python train.py --num_hidden_layers=17 --hidden_size=224 --num_attention_heads=4 --num_key_value_heads=2 --head_dim=64 --intermediate_size=896 --vocab_size=2306 --hidden_act="squared_relu" --norm="rmsnorm" --norm_place="pre" --norm_eps=1e-05 --positions="rope" --rope_theta=45800.0 --rope_fraction=1.0 --qk_norm=true --attn_scale=0.136 --bias="none" --tie_word_embeddings="early" --parallel_block=false --extras=["some layers without attention", "capped logits"] --init="trunc" --init_std_qkv=0.051 --init_std_o=0.00819 --init_std_up=0.051 --init_std_down=0.00438 --optimizer="muon_variant" --learning_rate=0.00272 --beta1=0.93 --weight_decay=0.11 --lr_head=0.0111 --warmup_steps=23 --schedule="wsd" --decay_fraction=0.604 --decay_shape="pow" --final_lr_fraction=0.0 --batch_tokens=[16384, 32768, 49152] --max_seq_len=768 --doc_mask=true --train_tokens=158600000 --max_steps=5438 --dataset="wikipedia_en"
Each number is 128 + 24 x the weight over its row's rms, rounded and kept within 0 to 255. Layers, rows and columns count from 0. The size above them is the row's rms in percent of the matrix's.

# layer 3 MLP up, 896x224, rms 0.144, rows 252-279, columns 0-55
size [ 99  98  96  98  97  93  98  96 102 102 101  91 105 101  99  99 104  94 102 105  97 108 100  99 107  92 103  95]
[[139 122 142 150 159 114 130  84 152 129 120 142 116 170 158 118 132 132  95 138 147 157 131 113 157 125 117 175 166 125 118 159 128 135 145 122 142 108 165 119 151 108 116  31 149 176  98 168 109 106 139 175 138 109 103 143]
 [155 124 125 134 139 122 158 178 121 106 110 167 102 153  89 120 128 130 119 207 156 178 136 138 178 156 121 114 139 140 125 141 130  88 132 119 117 125 114 117 118 125 118 111 131 125 105 126 159 112 122 107 117 133  94 181]
 [174 158  98 137 117 152 105 171 151  90 111 176 152 157 174 161 154 149 122 101  90 116 147  94 117 129 138  91 151  94 139 104  97  77 119 147 116 114 118  99 156 109 105 118 121 102  93  98 137 144 146 150  91 130  93 138]
 [133  95  87 111 114 158 137 159 156 158 126 120  95 104 164 145 174 127 142 118  93 157 111 134 187 153 128 100 134 109 141  95 140 128  96 156 135  92 104 100 111 118  84 120  83 142 101 153 115 138 120  70 147 133 148 105]
 [109 106  97 116 153 114  95  97 138 110 134 103 116 120 112 159 135 140 155 157 132 174  88 139  95 136 135 101 119 196 153 144 123 128 122 104 154 136 135 150 105 103 136 112 127 101 161 132 104 115  84 116 131 158 126 120]
 [156  88 108 116 133 130 122 173  88 131 134 143  73 146 143 153 145 134 103 133 141 161 114 152 102 108  88 139 121 121 170 138  97 122 114 121  93  90 168  99 139  99 125 105  88 118 109 115 155  87 110  59 127 107 101 167]
 [140 165 137 170 142  92 115 125 142 155  92 177 152  83 105 122  99 143  95 137 130  98 141 112  94 115 112 103 160  77 126  75 111 132  98 168 161 179 124 143 111 116  69 147 164  80 142 108 119 101  99 150 146 121 124 120]
 [116 170 141 112 135 123 121 151 166 142  96 170 160 107 157  74 145 139 143  73 153 114 123 108 144 128 159  90  88 127 120 100 121 108 137 133 138 105 138 120 124 138 152 103 103 140 101 173 150 107 103  87 138 136 124 147]
 [133 114 109  81 116 142 151  98 165 111 133 122 194 149 150 109 101 104 129 148  94 109 145 170 128 148 139 123 152  98 130 149 108 139  91 129 106 159 136 116 124 180 118  81  83 155 144 135 107 157 150 166 135 148 114 155]
 [117 158 141 138 141 143  92 146 139 159 116 111 150 109 147 126  92 134 116 168 149 134 127 132 129 158 131 111 129 116  46 169 119 159 105 100 167 141 121 104  82 100 138 126 106 148 119 192 127 141 102 127 159 101 124 173]
 [161 158 125 139 138 136  93 150 117  91  93 161 148  94 133 116 119 150 144 129 148 134 163 112  94 155 113 131  96 144 107 141 108 121  93 167 125 103 134 144  95  91 112  98 182 123  95 135  89 126 148 183 155 115 152 117]
 [110 139 177 179 125 126  96 126 117 154 125  96 101  98 148 138 123  81 135 145 135 115 135 167 130 178 125 104 137 153 121 117 110 111 131 162 145 107 110 130 163 100 143 157 183 144 117 175 134 108 171 149 150 138 161  94]
 [114  99 156 144 176 190 143 125 109 118 119 124  99  91 123  94  97 128 140 187 121 135 127 147 144 123 141 133 123 111 106 111 111  97 137 109 112  95 126 131 141 149 115 143 128 124 125 115 184 151 185 188 152 123 128 187]
 [103 133 133 120  83  66 102 188 125 153  87 131 135  84 136 141 126 106 165 126 108 138 134 120 142 137 155 105  98  98  93 152  89 102 132 165 100 120 127  77 171 155 124 125 114 119 121 112 157 136 137 125 143 144 114 146]
 [160 117 126 127 158 127 107 127 109 115 118 146 150 123  98 123 146 107 154  95 123 150 159 127  83 117 106 101 110  93 128 149  63  99 107 132 171 139 126 106 184 104 140 176 167 163 112 118 151 133 137 154 115 125 132  84]
 [110 125 119 159 117 157 134 151 140 136  98 134 123 144 133 151 171 131 151  87 109 142  94 145 111 149 129 111 149  82 119 127  99 103 116 117 134 125  73 137 113 119 164 147 173 138 103 150 187 114 188 116 151 165 121 167]
 [135 146  88 146  98  95  75 131 131 145 126 156 128 107 108 160 126 148 109 116 101  90 116 149 116 152 108 179 149 163 138 138 180  90 152 148 108 135 159 107 152  82 161 105 171 134 117 126 150 111 135 114 127 111 110 106]
 [120 135 162 162 125 112 118 124  94 130 155  84 115 159 123 119 114 138 110 159 134 134  65 151 137 104 167 110 112 100  86  83 102 129 132 143 116 150 120 123 121 130 177 107 136 134 105 100  74 104  90 106 134 162  94 128]
 [134 130 127 169  78  55 135 125 156  59 146 140 109 112 109 124  83 149 140 127 133 117  99 137 114 131 155 124 126 122 136 104 118 141 178 120 115 131 150 121 143 122 104 187 114 126  94 111 144 146 112 168 110 139 149 116]
 [146  83 105 138 127 174 141 109 126 162 125 153 128 102 162 111 114 120 146 131 164 169 128 136 137 125 118 100 122 140 154 152  98 161 150 138 138 140 116 152 150 105 125  92 133 129 131 127 114 124 135 127 101 129 145 141]
 [ 88 136  95 118  99 131  99 122 105 102 143 154 118 119 119 105 137 124  90  97 161 129  73 122 172  99 135 162 114 156 147 107 150 154 184 129 104 142 125 120 140 172 157 124 131 137  83 145 113 171 125 108 160 143 101 139]
 [173 134 126 130 124 186 115 124  93 128 108 143  73 130 111 140 122 129 101 186 125 154 126 148 145 105  98 152 146  89 116 135 133 108 153 146 141 101  84 103 108 135 122 126 130 123 173 146 110 126 119 167 101 125 115 151]
 [ 92 110 127 137 146 111 106 187 151 105 112 134 112 174 147  97 125 118 143 117 168 148 124 139 137 138 127 191 154 115 142  84 122 174 157  93 109 153 133  96  99 123  94 117 133 150 119 173 129 139 126 130 111 153  89 107]
 [117 124 154  79 129 137 120 138 132 132 133 139  98  83 146 131 107 160 125 130 126 123 106 147 140 165 116 144 118 135 112 116  91 153 134 134 112 118 127  92 133 157  94 120 104 127 112 149 146 102 151 194 135 155 134 173]
 [100 137 132 139 132 105 132 120 138 108 153 129 136 118 152 117 138 151  79 119 126 165 135 137 151  84 117 177 144 107 153  89 164 125  91 151 110 163 128 167 161 143 111 129 100 145 149 189 130 148 167 146 129 104 190 140]
 [110  88 137  78 139  95 139 135 136 131 109 145  82 137 127 101 150 116 112 121  78 123 106 144 150 149 159 119 130 116 156 115 128 122 132 142 137 128  95 120 115  81 143 157 159 192 144 144 110 114 137 135 117  83 125 116]
 [173 144 158  99 166 121 145 130 135 103 120 151 152 128 139 117  91 107 134  69 108 149 129 142 115 126 160 106 114  95  63  67 141 132 130 140 107 117 113  89 130 121 105 123 136 151 137 145 119  91 128 129 138 166 113 130]
 [ 95  76 130 109 119 115 141 151 165  71  93 113 169 125 145 166  96 172 121 145 122 112 137 100 110 113 109 132  83 126 131 115  92 149 159  99 129 120 151 154 107 120  93 147 161 165 143 102 173 125 121 131 122 128 128 116]]
# layer 3 MLP down (transposed), 896x224, rms 0.142, rows 252-279, columns 0-55
size [ 99  99  94  97 103  97  96 100  99 100  99  97  98  99  94 102 104  96 101 103 100 108 103 102 100 101 105  98]
[[121 122 109 135  86 133 115 125 134 102 128 101 120 154 170 141  75 140 137 132 139 175 133 132 111 129 143 168  86 142 135 112 182 163 121  99 165 163 120 119 128 111 155 177  93 147 107 145 128 129  79 153 115 116 161 119]
 [182 139  77 113 105 149 134 150 110 122  95 166 167 139 145  91  95 111 144 137 116  64 118 178 150 141 111 149 134 147 142 127 128 142 129 101 112 124 121 134 105 163 158 112 144 153  98 121 172 150  96 113 135 154 123 126]
 [140 166 147 129 105 135 140 103 167 143 116 124 110 119 110 162 146 161 141 112 103 136 151  83 171 153 123 120 139 131 104 115 192 133 139  91  85  83 100 126 102 144 152 130 155 106 114 121  89 131 118 135 142 126 132  81]
 [132 115 137  91 139 116 126 138 104 115 123 119 111 128  92 149 107 166 152 115 139 145  94 127 118 175 153 113  99 122 173 121 127 116 124 175 130 103 141 117 133 116 116 191 135 126 115 145 142 103 146 128  84 117 145 112]
 [ 63 100 139 146 134 134 119 173 118 183 102 164 119 121 117 189  76 141 149 130 136 129 105 125 134 136 141 106 111 122  99 145  91 140 103 146 131 140 125 133 128 116 158 134 145 147 104 106 128 137 132 152  67 161  70 164]
 [119 120 139 126 144 103  94 131 116  85 150 182 120 143 118 133 111  83 127  96 162 104 112 127 137  96  90  86  70 131 123 130 157 206 128 142  89  97 123 124 101 140 129 122 118 127 131  84 128 133 102 103 133 165 141 101]
 [135 170 139 103 129 149 111 117  95 120 127 122 164  94 111  98 116  92 108 114  94  90 122 157 150 144 134 137 107 125  98 103 115  75 142 173 171 136 119 126 127 132 100 103  91 103 156  80 134 137 130 119 144 105 116 113]
 [146 149 151 139 159 127  99 134 120 121 119 125 122 122 116 128 130  79 110 113 119 104 128 105 146 145  78 143 136 111 134 123 104 102 124 141 139 147 154 109 142 123 171 141 163 182 105 137 101 119 132 118 106 104 157 151]
 [141 166  92 117 113 142 120 149 141 126 111 136 143 128 116  97 165 125 144 121 148 137 104 123 148 137 120 128 134 148 105 121  77 135  90 131 120 107 119  99 111 126 149 169 110 153 137 136 120 131 132 150 133 149 119 118]
 [ 61 119 106 126 142 119 139 165 151 120 141 125 117 149 134 149 128 180 130 157 123 125 124 143 140 113 121 148  87 158 161 151  88 105  96 130 107 143 156 120 112 139 107 107 145 140 113 122 141 196 166 108 181 112 106 167]
 [114 125 124 108 130  83  67 126 126 105 174 133  89  73 123 129 125 171 156  96 126  91 132 141 149 107  64 116 109 122 162 146 127 176 143 150 144  91 128 105 116 116 150 157 143  89 136 117 120 178 114  96 133 151 137 116]
 [156 108 136 134  96 136 117 128 139 115 139  99 138 123 124 153 100 108 110 115 160  98 109 117 114 138 137 146 136 138 111 157 134 122 115 143 137 123  97 125  98 178  64 155 131 114 132  96 147 148 103 172 137 115 138 124]
 [126  96 125 145  80 137 109 152 131 109  86 149 146 167 123 135 104 146 129 128 117 131 131 149 133 129  97 156  75 122 145 144 107 113  99 102 101 143 172 121 139 149 105 130 145 120 122  79 103  92 150 107  73 145 130 112]
 [124 138 127 166  88 128  97  79 147  90 157 165 130 104 128 169  91  93  93 114 173  95 135 110 144 154 148 146 152 169 165 112 132 126  95 133 153 121 139 145  97 117 131 150 145 156 104 142 137 131 128 172 120 110 116 130]
 [150 139 127 100 141 126  95  90 135 112 136 105 143 140 119 171 155 162 128  80 134 125 137 128 144  87 162 126 120 168 120  80 135 136 131 120 149 121 137 153  87  71 126 159 138 145  90 119 112 112 147 109 155 122  90 158]
 [122  98 148 105  97 100 133 104 106 121 125 133 147 129 190 107 175  93 122 117 125 143 144 155 114 156 148 144 101 130 123 112 110 129 103 140  97 132 122 130 139 164 147 109 162 120  67 110 127  98 120 114 123 136  76 133]
 [ 63 139 117 142 108  95 132 154 120  91 143 110 158 122 111 139 119 143 146 136 170 126 126 179 100 132 171 159 160 129 132 131 138 154 169 159  69 110 146 103 140 124 164 122 117 162 147 120  98 136  99 123  93 138  76 127]
 [118 105 118 144 113 115 121 141  78 106 135  97 127 100  99 161 108  92 104 121 165  99 128 125 103 114 160 164 125  85 104 135 136 129  88 107 149 119 130 113 145 130 142 180 156 121 117 147 102 133 152 116  98 119 121  99]
 [154 107 123 162 129 128 141 134 110 141 104 164 177 127 115 101 147  85 100 122 102 128  95 160  80 160 150 131 113 124 142 145 119 124 128  90 121 126 117 127 136  67 130  86 107 136 137 115 153 116 146 117 148 127 177 141]
 [146 145 160 150 148 126 129 133 180  78 102 136 154 129 137 117 158 115 113 136 132 130 106 145 131 126 166 140 141 124 136  81  80 135  98 134  87 105 157 146  81 166 176 124 124 131 120 155 120  98 170 128 120 106 124  91]
 [139 143 120  97 138 161 143 142 123  96 116  80 102 143 126 170 128 108 142 105 118  90 174 104 150 134 115 113 153 114  99 109 150 132  78 144 116  76 137 124 160 156 160  97 152 110 155  98 123 149 118  92 113 155 125 133]
 [112 117 133 143  88 143 145  93 124 119  99 158 100 113 122  93 132 115 139 103 161 126 136 166 101 204 161  92 131 146 116 158 106 131  98 131 115 131  90 124 123 106 140 122 132 132  91 119 114 129 181 140 103 112 144 135]
 [103 128  96 149 115 154 154 114  93 163  77 113  94 141 138 144  82 132 164 181 109 128 105 137 121 122  72 142 118 160 151 130 123 150  96  82 164 118 172 153 119  70 126 137 139 146 128 141  90 138 163 148 145 157 182 142]
 [ 85 139 135 117 131 122 108  87 134 142 151  92 132 147 123 104 129 111 158  89 153 127 166 136  73 137 134 131 137 133 145 129 119 146 155 156  96 193 194 135 131 154 150 133 134 110 145 147 129 133 122 166  90 129 135 130]
 [134 164  89  96 168 124 121 105 120 116 111  83 174 178  84 133  98 165  79  79 125 128 129 119  90 162 141 110 154  97  90 102 156 161 112 105 123 144 118 130 140 116 106 137 123 119 139 147 136 142 125 145 131 110  97 114]
 [113 102 131 132 145 113 151 143 164 125 126 140 105 125 120  81 137 133 117 126 142 135 131 160 135 156 167 140 146 106 144 139 110 122 110 141 123 132  86 105 133 118 122 133 123 148 151 162 112 127 137 157 135 139 102 204]
 [161 150  93 182 145 147 108 141 117 156 146 127 110 128 171 172 127 137 137 115 135 142 133 159 121 145 174 104 120 140 176 144 109 152 134 158 131 160 128 119 112 126 103 109 141 138 125 121  92 120  93 130 150 115 144 126]
 [108 100 126 121 129 123 107 134 113 147 156 133 117 108 120 104  86 151 124 147 147 102 121  92 121 119 111 136  81  97  94 134 136 117 130 116  96  75 154 127 122  98 132 152 112 104 107 131 104 124  83 160 181 106 145 127]]